Weights of a small GPT-style language model, trained from scratch on English Wikipedia: 10 layers.
Each number is 128 + 24 x the weight over its row's rms, rounded and kept within 0 to 255. Layers, rows and columns count from 0. Numbers have three digits each. The size before them is the row's rms in percent of the matrix's.

# down: layer 3 MLP down (transposed), 1024x256, rms 0.0362, rows 133-152, columns 0-63
# up: layer 3 MLP up, 1024x256, rms 0.132, rows 134-153, columns 0-63
down133 093:148151093132120099167101125169127091155109130090120124148132123142119122101117148136089146113162140140152163123122142129083130130089138099107149149140117138131128124103131142126132115169130117
up134 103:069156102147167154179134116115141131128104065134101140127109170123134142145149106107147152098120126126160142095147167144126139113139134131101102134156117089139136110109124115151157136121134125
down134 095:151110118135071125151140147170125151162125133080099091120113176093143135102168164115148125108149099105100112147160151090134108135119111147122127097142103118147112140150105136149099110135123118
up135 095:102156121139112154106134117067153136140169107136105159135134127144162098122112139084126123148125121120155114134117120142102122128168137126122175106134136107180175121095139119149087101174126156
down135 091:142118166139153131148126099117106106099122082130130108144150151163150092114144158124122150142159147105093157135127129146101123138129103135160147164139124131154162131099173086111095078174145113
up136 100:143198081109139157100076124107122109154101087106125080156136121121084144113088113135141169133098117105082086142140144101159117150143147166093123108179127087110142120116104126117155164144112168
down136 113:100147110148114109111139136127117139112124105101110088106178121117094148174164153116154102142122131118091140161136126110134137106170103144120132150154136171133122147115070089125116159156130132
up137 101:153134123087094115130125119122142176123164132144094144156131148114113109169140147160206135180100135129106156160157122105111108125139114103154144119088137166131138138105142151101145159121132103
down137 104:179139172132101133131110123158175164144115144080105107162165122106169125150159155135138155128131137170163112133134146135146097093111153139112149159159090074130085152097166109149147106128117117
up138 089:102098130134138120078078169090114167161118129133126133124135128158113150185137142091089159130147126152093157126120137137090128138129126135087091151124121124166122132137092134144110129110141167
down138 091:177128165122142091150112131171093115170144160116157139157181155104120109143136168130079103128141170174143115102113145194092118152121115183150109136072072161105150122127063139126146113164103127
up139 102:133112128130122120089143174117136147085159110120145101135124103119145080142107115124147149130115098126102169141112124127073118151130125136147144167134145142111126113120100147090119163133164113
down139 097:152102101121119163132150063153155127142148150152136102135083123170129153135108118134145119124100039102114125098137150144156147109102131160107172126135122138113144164141154150153146151111093166
up140 098:153105115160146099124138152134134107114130111119160112100085128106155106139108125102175128143122160070153093154159101107108114118147089121094126136072096109148165213111153114129166142167171118
down140 096:107141141128096137139123116134142144136125141118155106102103109092116140125103135146106147145111146125165128125124162152100121109136120133117141116136114129137140140143125138081150105126124082
up141 095:149137128113155118134118111116142155111137124122122113082143118087084159164134086103088156143152143123153152129111157102121115106126185105100133120101136151156144116169108137126083130153137199
down141 101:157108168136080089133157068121152154148129114115204117151157149149118154138137116116113134092167142131153107094128122102135144142101142143138114131127125124133098120090125141113124134138119140
up142 092:119074132162121087091128105142120140135148159149090132122112121127145142135129181129093117145098145120114106146106158159126127129107123136123136172099130103116096150171147120110115120157087115
down142 089:154118107120147128131104104117189135114086117121140151088136126173121087121120173109137117117122161126127127119121131161114072081088118150098147136128081149144126110140150166119108127108124094
up143 097:112146110164168153124129109094099111121126195162104101111131127086139142166141142136169075123148075122160105115140149138107142146144101156110143123092135179118135153109143080164157110120150145
down143 101:147128130133129095111155109133132136146098114134099101101149151126169109148144141153119147192064072146139114147155115144076125119148125155110146144141132109137102140099142132096113091123104143
up144 088:129134062127094107121116120101118141144117149125115133103145135103146119158143143123116112088135174112114149090119113099128142092179116135148084148128083096130145106129168114118124152109179153
down144 089:124135103116046173086124118095148124112164141140132135123139140118099142108086140112119125071149140098130131165149122166093169120153110156164151140141137132136142106122157121180134157107132099
up145 092:094111114148133136107096154101140107094117130132171156153111149121106123141124094129109106113153124155149130139134143118134097153155113103103173102153118114137133154167134163090140099121168100
down145 090:123160148152141089134122118113147143143109120092198143117184105139115111148123133133115114090114147130155085111107151135078101125141135128106122116127108094120080140139090158126143132109118112
up146 103:114120146136107126107132124174121095143123153110084143077138077137125135169130114096150116146142145147138105134137093137124141129123126130096139161114106138166115102090112148110114096149095149
down146 097:143093119203099134136095131127128070117149146095116103117125111133099158156134169128127093186110106120099113150086093099116180105173142116119106122112159132180144113142140108181129135148161130
up147 084:165160106167134128120137174107102114124130131117141165119076105116095143130130092149133143125095119139139146127086125142122134158106111098120137120108145189141128086158143110152145110118158101
down147 088:136169105117143129127117123142111126110165132127128126119104154144118144106151131143124111107117132138143115105134120118124133157141116124131105144110117150100142153128167115183036152097120129
up148 107:175097063105134102139114110117119183158132133129094101146094148162115107090136112092134145123095106167140120141134140163159092126092103136098153147146125085149139148117121121080123120129085129
down148 106:125145178085099130119112149093091169144083096136133132114103137109130084096126141139080140154096105092135135194136125125171095124093118151116155113131173117114101116120119114164083128151133126
up149 100:192147144129113161126144129116115158122123133090121134116126082130111139102138121137172132110151133141140159143081106087134129158131126141113084121151103140174178154123138108143137133149117103
down149 103:133141104124097147141126137100117072114128153116160114111112124146128130142108113110155139116134121123104164112104116105135095092135128162081137167148113141177164172095113138127126135142125155
up150 094:161114093151162138151125086138110117107166163113110171093110151131161123132146158128150115160187151116136119133146155125117129138136153110137114120104144118104111112142161176109106129121098115
down150 093:131085136113167107146123115151136084098147097110148132088099123144136121085092163116108138173123150152130132117120111124136096110163128140108162148125165135143105108141168107103175138150133113
up151 097:135098106120091078107124113118120137157114134154127132100106190113144132124109117125149100107138094128079151126130165135096133144147126154115140069125099075164170147109104120104127136149149144
down151 109:093124175136109041133113108091133113145154101123121152152105144102171131115109119139119138115112131118072119107096140133130129168134088156153098136087147157150125114101119167120112119153130127
up152 115:112118110110092129102084119126110159122131106113100129144099131091121127157189125116185118101157116169153171084136145123147139139146121112130082084172135107135117129116086115105101115148144139
down152 135:167109127137125147137126168149098181150153076148101117162129113150170093138092132090149133149101131170130110117130158131123111109126118128101139158118121134077179097172099168128121111141141104
up153 095:094135123147137125151173090122102168087106141125147145123133172164104102184144114113178163103131108109139134129124127121160148092125112153167116162105144107147152101089099122081125133152142108